From a checkpoint of a small transformer trained on Wikipedia.
Size: 6 heads of 32 (2 for keys and values), MLP 384 SwiGLU, 5.47M parameters.
Architecture: RMSNorm before each block, rotary positions, biases on query, key and value, tied embeddings.
Training: a variant of Muon for these matrices, 220M tokens, 6724 steps.
Each number is 500 + 50 x the weight over its row's rms, rounded and kept within 0 to 999. Layers, rows and columns count from 0. Numbers have three digits each. The size before them is the row's rms in percent of the matrix's.

# layer 13 attention output, 192x192, rms 0.592, rows 49-191, columns 64-127
096:374437599492510560491593444465554491389427472474514499465457573494590428497511428567492533491505450418532503515542569505443562485626497484429486476503497532520514599506381573451415525462509527
098:454464515557512422537511457507525465499404512467566438519454564475567496480415496631425425420637478543590496470418495457490502572488483516601511478468499475486484501520485429505519422516480460
096:408424437449557457434457483524463478442522491455582503491460488500525532519535527427425510505553428534512541491593548533599475602468478526481464491549515491489503445491506547514547483530568496
093:495412537478519537432457526572353385502486508503539504485393505536486500504465437475484553513502479591404539454530537437550543446502471507404410551428500529545473494405489614446514524437495491
120:479518579649451453509516518454517463435518444490480422459528500540515519490541576505454527411594560463489546618609514487474498521470484462505503463484475513455490485499553481436531572444537484
095:470593483431537552503487485529552447482581527458555446618513583541565437502565470492404464492484460465525583474540595439513440553536494547533417481507469520565481461494431397502542496429586523
090:480512467536513495580508492395500516468510486568523591442425546467450518499394508569505505594499572550520469598455526454458515517571438482505394369511434475476488590537479466507445506410520463
116:521528385365468533584477504500536514554525355490593517498511608547492548439641548499525429575584557512540480556509550470549495501474499475540422461492515471442563523383505463547515511464527534
090:485435467473486477409497526524457559472458589568399441491373512433501487580436436507513498485486579443488568487377455518553542493418465521568442479523472507490433531417459534398414487511547462
105:596443506490488525430367460540499604485524422542491482463559504526421563564433468413496494510446484510498517518533493498543500499536468471555548468468485514503468441547462500448455463476496567
102:547532504519503518492504453588451410463456555468569521621361547539547551561398567521502474469553444421549512490378541495471483584457581435515556486496411505532576501425572557407491511437504517
095:528482549597555511481503618488475435487541485490495484552435546467479463564535528533499417448444535488611479505487579467486445527504460484508443504557498520509526503399536529442435520487469390
143:540490486425509426472562550492578532500437574499489482401556506514554523593472510441605532494396505449495488518467527519536560413465482481452488494446439499449589532576531441532487556530526480
116:405358518452578418520602532483507426463434506491467549380427506474463374559430386464448536506486451498509575508520420496540581483491500454449484503481581516488422475404451481485588425527470457
093:457583505493490493572506441462484534473463528488544462558424461432473501526481449527509435514473564447510548482469531422436450487499384520515480464457545439500507498483463529397501550478621417
095:477547502545557529509499493546491462559448602501527499493538520533358575552442590544514497452504517450473478480519515494524528501342582464519573541447530381471506568540467502494610490484468509
106:432504451473437588410522420443530583458531458492566550418429425468569526482508494487533532635444548470485547464431549368435529468405518523533490499530476503533509471532514492506478500467461479
093:417530436492504569494461599484429540487575584484456499495445423480516523477438460496478529453443631469528452449472533471467425510527552450522563535534458488534603501441474512586446590446495523
106:548418475420520513429555494483532503535542471476553512537558457450525540464529430453516543549453515478491535495536570449584520445416489414543526501463500421469496469451564548541444561540648519
100:566523502480438494453413461495473457593428519526549464445543474557420448439528501518488439495526432454614465353486508445504453526450476581535587554438543520498457494486524482404600567456485511
113:565384517434509497384582505578488528477506448515463523456472454535424499505485493475509576514441431551538457529439528442517468474631600490501453580525412502513461479605606475480531554439464472
109:436498472419568514551582611550517459414512417574521584501522460544479448541462532471560527481505548464447444488411539530453562568543517466492479454471388544441601497542413589548466540606662422
088:477530448470496523458566481516446483468538467501471533550493561454477439509467546472484572555489573526478485554471594538509483459567458441450499399452471525507432467528536493546503653517521538
098:532488457534512516568491418460529461510504409523446569460520538559463452486465471459491433478520346464526524527550455473580428515493459527471530487480510502548488519595495502439429532580482470
109:534436518500451526508497567423510477464499459487503517525453516500483507335579453521484484542491453625496558589557588516440507494485505527538470462614533508529521492454460480411489575467393539
101:516512478487497452464521473513590493479537498468394541451514419549514442477422489518451481460439459459423480504412495439457537599555546481529484548465506461562513472495485545438497478437478576
097:549518490495503452454508545486495460528556485487516477522514499471472510498538550515506439543449502575485552509450495427511529484532545561511571460440616469461389607511522589657490488515467505
105:490445488457497540527422495524546524558489365484502441551488506539525487453500510495446517425572584479500525488498512604497475498545387444425424443465413559532594529394418552442489521531536538
100:527567528469421495482574502474576576498516505544605489400571406534554548500405469405522512638440449548397538572554511507559469475515520555443512520517585550409616522601484528396540612535490461
104:428545539463490514439479431574514516429456499501455521615576564465551441435592608500567471561475470547497563374429409566538523505434538595475498530580516488516413466485510508466490551487461471
098:520513524389488459515553487536570500403526510562583544475544447480457479458422500548539502633502522544467484450451570469527517557498449540468494483595439516523578456528593429552573559529550451
099:401574541537612507526575510546526460434502564534491525453512580508422435542436489486533484487428414424547510478464405402549451457510557476482404528538564473512504529481397446509556533603581441
093:511495462535486488522539503450543518475500425441477489434471552480515479491460475582478421482431536458465484565495537480503454580486405402508451511457533530478418505541569453488465542492470527
091:556539409493409487405488538419419454494421431602553405472514460512477542448529497550551494466566539519428470503457496471448410488507583491522409573587459537500495497532459499532470493470547532
099:540528474542495587564544496526518565569592502506506582443547501576506482567472640561557508443491437489484515401492505618509447619509498563397571501579359475432559466477465537522536475489486440
106:541447427490462474477458423493454507526459603537503523358556515575530458559484493463524492498480456451544509553458461501535588509521411540455569470410530522406493513546417520427501452544509534
089:600469552530532585575519525474501370517512605516498478553450559514461454427454575559444541491428525417492482466537537551548515455448375502522478457560545491461450539547531531592569539553431550
094:469492533537485578503544563503452483456450553448528478563440435518534538373480460454441533501463431457589525559494502460454461548463377481513440486502643549557577506506526486487493535511536484
095:473440383496589421550546457490530472532474502471632448591507548459536498577489495516450518490485495401570531448454502519467439588412468526563516529615441458575468437434619565519512520492478519
099:347441522586563462506526531468518517539385512504513440521488493553531483579456577458481565518517595529512521510478456531578514581534595422585550558612412538464553547490549563496483492517571457
092:491520476510476471542494398405451491441518474475504406396470425454500541529447503506568441421436525514472497560529429601434435632556480437500451500516454475492396474524431573480481518424588558
092:516601568554490522545504524576457541565538525513584444473588521610575512476524478420497504563427483508559508444510529516530523440450410496582509396512492522486537508554507480499498513601475478
090:529432558482451548564456494438467439552482507480479427598461565572537478542442507489469454482587444489513520543416534496481481547511431538553466502460614558489535510525539460501390507497508460
100:546446516394528523488510557629553455477538563487512495512527459534490426521479464542536597543480486559445505551428534590473576569483445490537400505576539551578333547451474499544514398552510516
104:551541446497405481456477494477484541443503522439568486454534555565558489588527451484493517547497552461579432433471545453498442516500466505543494482522444564447600537573491505512529473520458504
105:528435482446571489405585529565544518486560500535501465443504529484481539540537435413492537507550574425553495513438419514539457535531547468515457413463464541590457491562535504580448495430520544
100:527499570595522585502419419480554478442534533437498545492480478510425371456528651580532545396511576506470528524444510477553484557494468555557580515542431557425457527516549522514541548519566525
092:495429423384476464403503433443500495478508480484509435479560434452494555496542535570450534505442535457459447510501429441507491538515504481454527455479483524574456533465479439626472484607434444
110:456540477530461433548473457560448544427492472543465534525437508505491429473503416516587487477499532517490602517525590406438537385479481457488482571571549366525597545540581534496607530513435534
097:456519432550448499491543539484468522548498425522494467525472517519457355491514580465479474586525553517457515449447449504489461478425504549446541531397466516464478493543526452511499537425622457
107:469475518511508467504507506567417496416508491532543494574502619503437456489523418564435508462420535443532452566512560573523541444493493521477486485454495515479515498490471440560497555582489570
098:539501555474406567444498482487524480453441541408475547545501561570521546465522515545515503556546544460478519507531521513413520523488564416517540465472451498544395556425540421572563573513632462
101:434463514526439468503466535517466405448495452457505525450502545485489435556496516527529573489438441498469457496474556572438558542512475522434499489475577536605467523515483478376460463481522539
100:557507648558489517525430531485465381519515475534497477457554538472470545498494480488488539511453614560438540410485469477473494542507511505446436613508467600546415528529531470521504513580416387
099:394460490495537452443519511469547444437490489517542450409448429537501497475514575457527599500448497399503511475540598483494505481476462443518477461603460518579620568505526487564503589441551501
088:610451517454559525511486469430413506574448413534469499547521548505536494499558559482321516528547524503441608554469508494502515526542587520503488583477480435459455507464465628504511369426476505
092:526473535468484501478530477490492548505509442506506481477537607450484455507508536526510587441515582480569500543531507545459484472453507555462472535482512416606491498525371550501533399471529584
093:545450603416503478472509548469468555566436478556449479437530506523480542500482425488556543503548557496472489553491475432385430376481504473509484598463626487439445524451447484433406501537596568
093:564554519530452534534498543453421482485493526610410527383532468477468437493516467498505408449555527412483545417572555538546429401571506514470535525513446478479511579500531489457421561583500542
088:508473577466574451426563565434521597573514516536492542538492513605525525543538557429515541520426448528447493482446466462575432499551491533466427510578515651557477433543459503544502531451637510
087:483396421512542521505487528480553526446426406505515487560479443580517481499455433493515502517505440495449447539521464515486530532455496557562592481477503560463551530471479570521509316407475507
103:500522441567566454543527423553458562505596501410550516494454543493508532506531656580497485533500446568454493531407494488469536475473507413536601565417519456452431441526553499552572487559599523
110:474497484467452493509444431514539463540561514545545496413553456560461506397564513403523492556445468453574559446496566521578528546423469551496501492461588429449520528504403475600515523441545562
089:561521518415561524423534471528389503568445456487521485497539532404471547506511496477583558501512434556480506449548460466512540378439499628590591557417555444470534531451576513631506486482424519
091:556441569547490496609490420431384461565518471479457478593493502523544546543432525481391483460604574471481430548588536484442491481578440472518481529461555477574483464475588397597466479488537492
104:511521560575450449502501544494536492510480442513487571544508501548478545551448511561384472479464537563536486448522578476416543483585519564592506444424458459451466494545580433528527467507494417
103:600517492557489513514533450586477396477524525591473509476470504563389483574450567561423511521489532570525481485548614478487474451567452450528529506557541439479503502455607445512649520492496524
096:468507553471516534578495590474520543470380462545538449529463420454510573464584565442482481500484484487500544585483442514522490486415533459491486562545475490561589576509514406457603544486554465
081:466482542448488485505552580492539513545397469536423475560442486601521474485519487437525459525572511455485427530552621530537548586480598509448451436517463442481480461425489490455513473571505467
100:569509503441565471471466486492549482532412466456476485456503397478485499552518472469540454494433426533573509541481503455474442455435407492498491470462616570574505514463520492562458552416543568
091:518433446498490447448493471511540556509550548474518506504550491493521521459589539507513538498553384516572544495466568507532473478555520468555536524495520394532572546495512501503478430552496675
093:519373490484457439455532478484528518540521445551437516580474467494531441523471486613626496494537457461558526538458533452462560400527553397451510535524528503506594529495399483460528400512388462
105:487489418524559481634500463513498531484482611560526437536527589470541431589478499471369523488506602428353545552523576584578542510510470507542528474562494578386469506502556478482466444562566443
105:506505493468417472492467545580469392500521561456426413522499466555471558521541378481618555465425503534461462518488515454548492496497535509571477504517502516520557560514619551482478448480474451
108:545571585586412540548519502534394391569440527553452482479543530590603457515576423511424597456476368485504523531557484494524523404531466502470483519473556502523422547523385507456578559597426377
103:412441534491522549442501501458535604488508434472533518547464538486470517444525403454561495412581501631446448478500519456462542550490505601486425544476563491464434440423486455507524496525486479
088:496502467562435469538532449434571486436449602480558508515597475562509468518542455516513380474556390499508550487515498531373460388514528529420474474518527501428509467434481503505469476409569511
102:507397519466487491451567555414569532501475630522497464383543518553451556468483497468537516628498472454551510525536585546576536485424423511546504492504528507485475553558516515498599505576567482
110:470504535488435501571463589511525471572548431478433470439555505521526500593612544493456546526619445481530488537479452558545463518515431479543380531496524585536453437432560449470420498547498458
104:492453487497528551517534487460433526516547557545456456526464507430473461535484511547551573523493466439484447526588558510574479597453516519545469542446525386475600546506525471445480477523448511
097:544463431487539531569483548408479557572470472541490549502632485483474450513619516393404468541448491558455553593583472480528545493499445632520474475512494597480505450518496488479554479444415572
098:450559488475463543569533488505521435474480493504522438545502553491553505460556449491493538509511553541598534442452473520486448509488422455458526447538518486469492378563460490534586538511478501
105:521547571488459504466507389545494475494504603485537530487544419543483511569578541458535414560445501503488524468532468532550530533487578436528449464461400389516522491533479465524404425461560558
092:503496467595451483452447455461444541535458496584490548352438565461429477419465414492492510477578555516527533564494484423429521420487516473540462440527515573507443466448474397559489554526537528
108:504461594525511468610614513450436511483512560574521561545540464509554478484468470526528564458451439554447425430467478506575535560460538559530563471519461500530454518533550537554539451530597385
096:496496401488500578569488559430511527507434532555492467409468535403447481478467484440466417427487456434465457632479543500503498478432498503540512462510545486377504531495516442457589543452540428
099:494636468458422517428500446436491484537537453461560484480465474465400447340523560573580472470387496538418478506482507517474418583603558564481478400494421499491410442496580532562499491535512491
103:433493544545578467581468412404549518531539546537451555523562487496576490520450435437471418457488553466532447464538506574450518539547368520478502506420543490471437479503535501551527503467547461
100:522413481424544523527445495461514592596503525532484465463550544470515492527642471473522505479509490543500495525473458554519511486406483546462451467477507560483449573487465489552589573579518470
096:453491518447525541521529554490442477606484458502473512437572518449431457573602448488494547523605411447508487445426424434521507459499510459498498491600431532558567439458419657514393541415493439
100:512454573517579532545518548507476469518482506496483510529563437472473555515503528501506581561425576549488523514594523426529565526565519461581409493451528563485504667495464458558507487529445422
096:437541531449484584480526509485518418570497430439445461555524537466515512610527462419530511483581426454484518461476444437463475473536482572519609497457543483482565464412572453488451492406520544
090:485437488546452447546520456505537436439468434495481445494475583448532508419492418495545322449473486535573573487489515476408502495458546538504478495487529521428560551389518512419518555454495488
095:569460475538490495513556456440580521502440431550472515462488415574495494485540530397519498488603456542399510514550516430439446466528487501456612480500545508488454517475551453559465468448468457
104:545516388520545426460529456559454549440501459494611476565450564411479490507562458484493605438408491458469500455443552461500485547524548541483543532465520488469429471511567432508512416434552485
094:531496526543540482512488519549481446498530521479461464498547514575444450570490473472494558355522527459461564553603522568537485428504524529560411557494403499480550515527408416527473484609469543
100:510517418496477466538477510476564504523474435528465518494438462475440484434484418536487433569511492494376533560565489458382480506461486452463411448544482534469488498537446503501521453485503475
102:492478509466593537503552517549550443546458508517552544483484471608533434528513422439474495526554557518495506469514450461552476462500565562516571501428582451557554542502520480523497481583386457
103:583429473539387465484475466436541565554546574522556435521563482520504521556556544526483522579678479535486450468540442444406421464478442541531512418513430455511386554465466477487505530507449532
103:484573480422435474550500437518570498481459483483460585499559490402508582523511561460536485539428510524568596531478472525451554409506561596500545568489450485490526490451431515558514496442491442
094:543536529465525453431555579576496450455544527489478470454420493489404503480513560514539509497480584507471486510493439462552502417499596480555499551487508511503564515538489470433439491503537521
087:461497513618525528480513508522528542534409511546417566419541449475418543511444464390513535517429476451464492541384559505457498519632512518493530538521589483454463477466491484482505408493469580
094:537466423475489483528495508481448456485484531496533487443489386472474479549409350517531488613573487590445508604461501450446477522496462482404456442456490479599496479510509499409511528506556519
098:492541455478539419412488445552498462538553488461539474506390419470486562575464535470585455504435532533510515468609478545590533518507504431405516464487437520552506404543565554491575488507492504
098:528474462435483500548470519524452439498476519394565486473427468515488347520500390608598428572497474432391523483552488556451507529518561496398579481530478544483564521565427523457498504435523472
095:525506553490489532510468561456436419524629422595490587608387534474462528485476546483472548511412638444487476502471492504475519527522508489456521445438471527502493462501542544557506561535586423
086:495489469430444507510455514534545528570498514508512472492491499535515494487509587573442495601550495509490368491571412520513516475502490488581417512565473512506382477545484501468415463550517543
182:481390583494509490547659562507533569508593449359568526489444453458533469593545429425564586514503503522446447526553495483488529536478494537500487460527536498480513492501516516505432551526432461
093:414465530452543434490492488476443489419556558555430550431505496423466490457517502612420581498508468538465405409412517559551512443489538409476537537508412599504491536591598531578532534436593512
113:513512439479526596477372546491457500591603540580452557398545530531528527500370504428423531562543528484497504551517477493534543432458600469469496497515585556588484506515455452472502484478421501
102:496365477482506500409450493539475496444485424416542488524473542388551426504552453575555518528509575475451503474481434570521523616532441452485429384486545494414458485481470524504489477567538484
093:474490530420524489464409534372542568625458507443459509536550482500558471402520472485447584510500446494533480562488495379514498420504511527448485470556497510578517463477458500523576567504446526
096:503562524623504466560431551485445471565534523472532506471581485509565540483530616523457446516447520539555470470483573589546467557480448498584525549537527430440398534555513475540527464475446545
089:513492465423478431519445524505459445510526427535567577569464601420492497396445522466472470495377532527492535570505522524532553577542526506473481489531586485377587560554523518517477500522527536
104:571561531532537462517498466422535486473568539496460445571496507420501522470551445508446401523454587502484544477566598537432493501541544465556532498497446468507483506488579479539564512541456597
096:445542498506543502470515448535413501426586482504477428489458489492517563425461465500458493500577571542480621412532484441525488576516512449595481566458523514551431580524522446509538471517537520
105:549471461494410473503541471564500526542532487515610447477444523512462618514517573572522363467486601474554501533427473457502578521586488515549509510521427511552511449492531558419500606488529457
098:499454600528373429534507548369590597543524494470472502505519442537467526506463596492554518497514501466552454485534484526459440540528516558479508507588611494497479425552516602365494513469488490
099:525465573498420451512569495493506470524507458534478504595511551476492451478475533510458526484457481399399469584477464614535553583518441402431641550520474440533586492463550592547458559527475472
099:553534420462469414483464455449563592498476447535484500535549532428481463391516590523474529446529423472455470499519541471421508433522437602455523447516567514529502441475516461402458552462586586
089:503474483541471514485525479461417425500472430501447514555422470498420519481466537532457433442478499521487486568462543479559417489481473502383547434466438544570552509584541375452470509537619483
092:565487558570467497512413537484491538457509528486420567457502511426432561490622580411551469533518511518576526452422518557586473601483545545536532461519528464454479521471522561501444508460468479
100:514414504485480592589485546457539506505378522509615499466507559529491527429492524505472480540484494485513507454477480519452426517458635460502555493430491444442586458527431554417523552418583518
097:428509504456411477575485471471514477467491520486529456539559517528547546548538553491537550481432526519409616481534465594370541505488482426359489540529492491468476547453506495506509514567525461
091:502428543483493517470463501450466345529506516551518491485452507553418496604603496566520567513473504508400507507498503478489539526556448437469423411503488533563524499512555486459551559570547449
098:457494482461502537446562451456519546450529431484530473431453419477474516392490436559555563412573394574601474547521576447413512331475500592656452566475443461574561491527496467493458517576451526
087:514465518623483502453586411455545550475583482455411495515535490549486539549544582582477444491522539549413475599540488538566487440443394552558494493554542462440452461567545387377513512523507519
092:440519485609475490504520516460508399500417461505501461515391595433459462563557510574413476493617499578501530528562511506493524457487475569503493498431525482420452398500413511516450473598444533
098:509494542512547505406346571447547494507624411475403483506450508473323474464508487471416478487492423523508592579512564521456495540484457490527487543513563485499528544558544527466510497486520527
101:498558459544453535502598508541465512447585498496547493577512518537453472408574565568442446502470564496459574520525583488618474497536486537407518639523483567502463521539464471471463446525483486
109:518479564510538453502508597547414490423497566558487528502564503448530507551547545534559472506488522468396478558429554498542475560474483476312585495420462472467636492530503465442537544543521449
108:398483501589484519397589562443449550460505516516519526483544463515466481620533510518521468461514521486491500537405536525549540539509464492477567493395381497489567511506479499580464583512491513
099:483540528574446451537487512504505426492531546501565450534490538504428457471427488448464504489600516524429527459470413484482483453507546532586533482521483414495459641541471460557456463505542554
091:508495507523482547543497570552521467617480469512433494509417507505493429495623510435451464506500633515506568543522563464505481514527498486507584505388534498496445520524586492454538482587478579
101:555485575499502360466523500552495519515559475482523577569415479505473453453497518503427471467459474580442467484561402574513413553481436569489410565535464558484376516581516411472406442566470462
095:531571452518448508586424434478466483463492533419527463484562492543456480500551516524501437514462398460470403436583525550529515503506463390550520523505545494487552514483574525526532455503506566
090:432498506449466504452484567498478508498568583520545584523501500586475500440432420436527591537531566464467533449468569381505587456486556493493549443499509426556458503493557583538517513510560544
106:500471422485473378425455502465456552489616461417436519510474514529494419587544440543413590573466481510412502490523474449520511489375471567570589501532490553520528516475540497438535429567482494
088:538567493506467429519461394555435543479514469500472478505476504476491504585485497572537532480516525511455506498474592556461629449528465494468431431478506580581582523448473648465448528492536555
096:490395490465527485455486543513493530542491551545661550451423514450503428507532615534592525472592558532520538510474516456546454570474447507440415552535586531506472478419623422534532409539460502
094:523507467558510476523437420507500487620504473489498448452512463505558480523589557526498480572482422546556542528443466586615485505535461519544536358523576459558469510455542502473507409482472498
096:574500474492428580414455570526490469512446430456550440507510559553530476492551545510452540390583464480443518477568434403409573467531578534501532544467474495462542501448481452522475550483353529
105:485407507563588455445450491508457543489494500486477539566544560491439492464539530529446496458416528459528563545451407551561483459554489407501435434551522566536550496596524599371448474456495485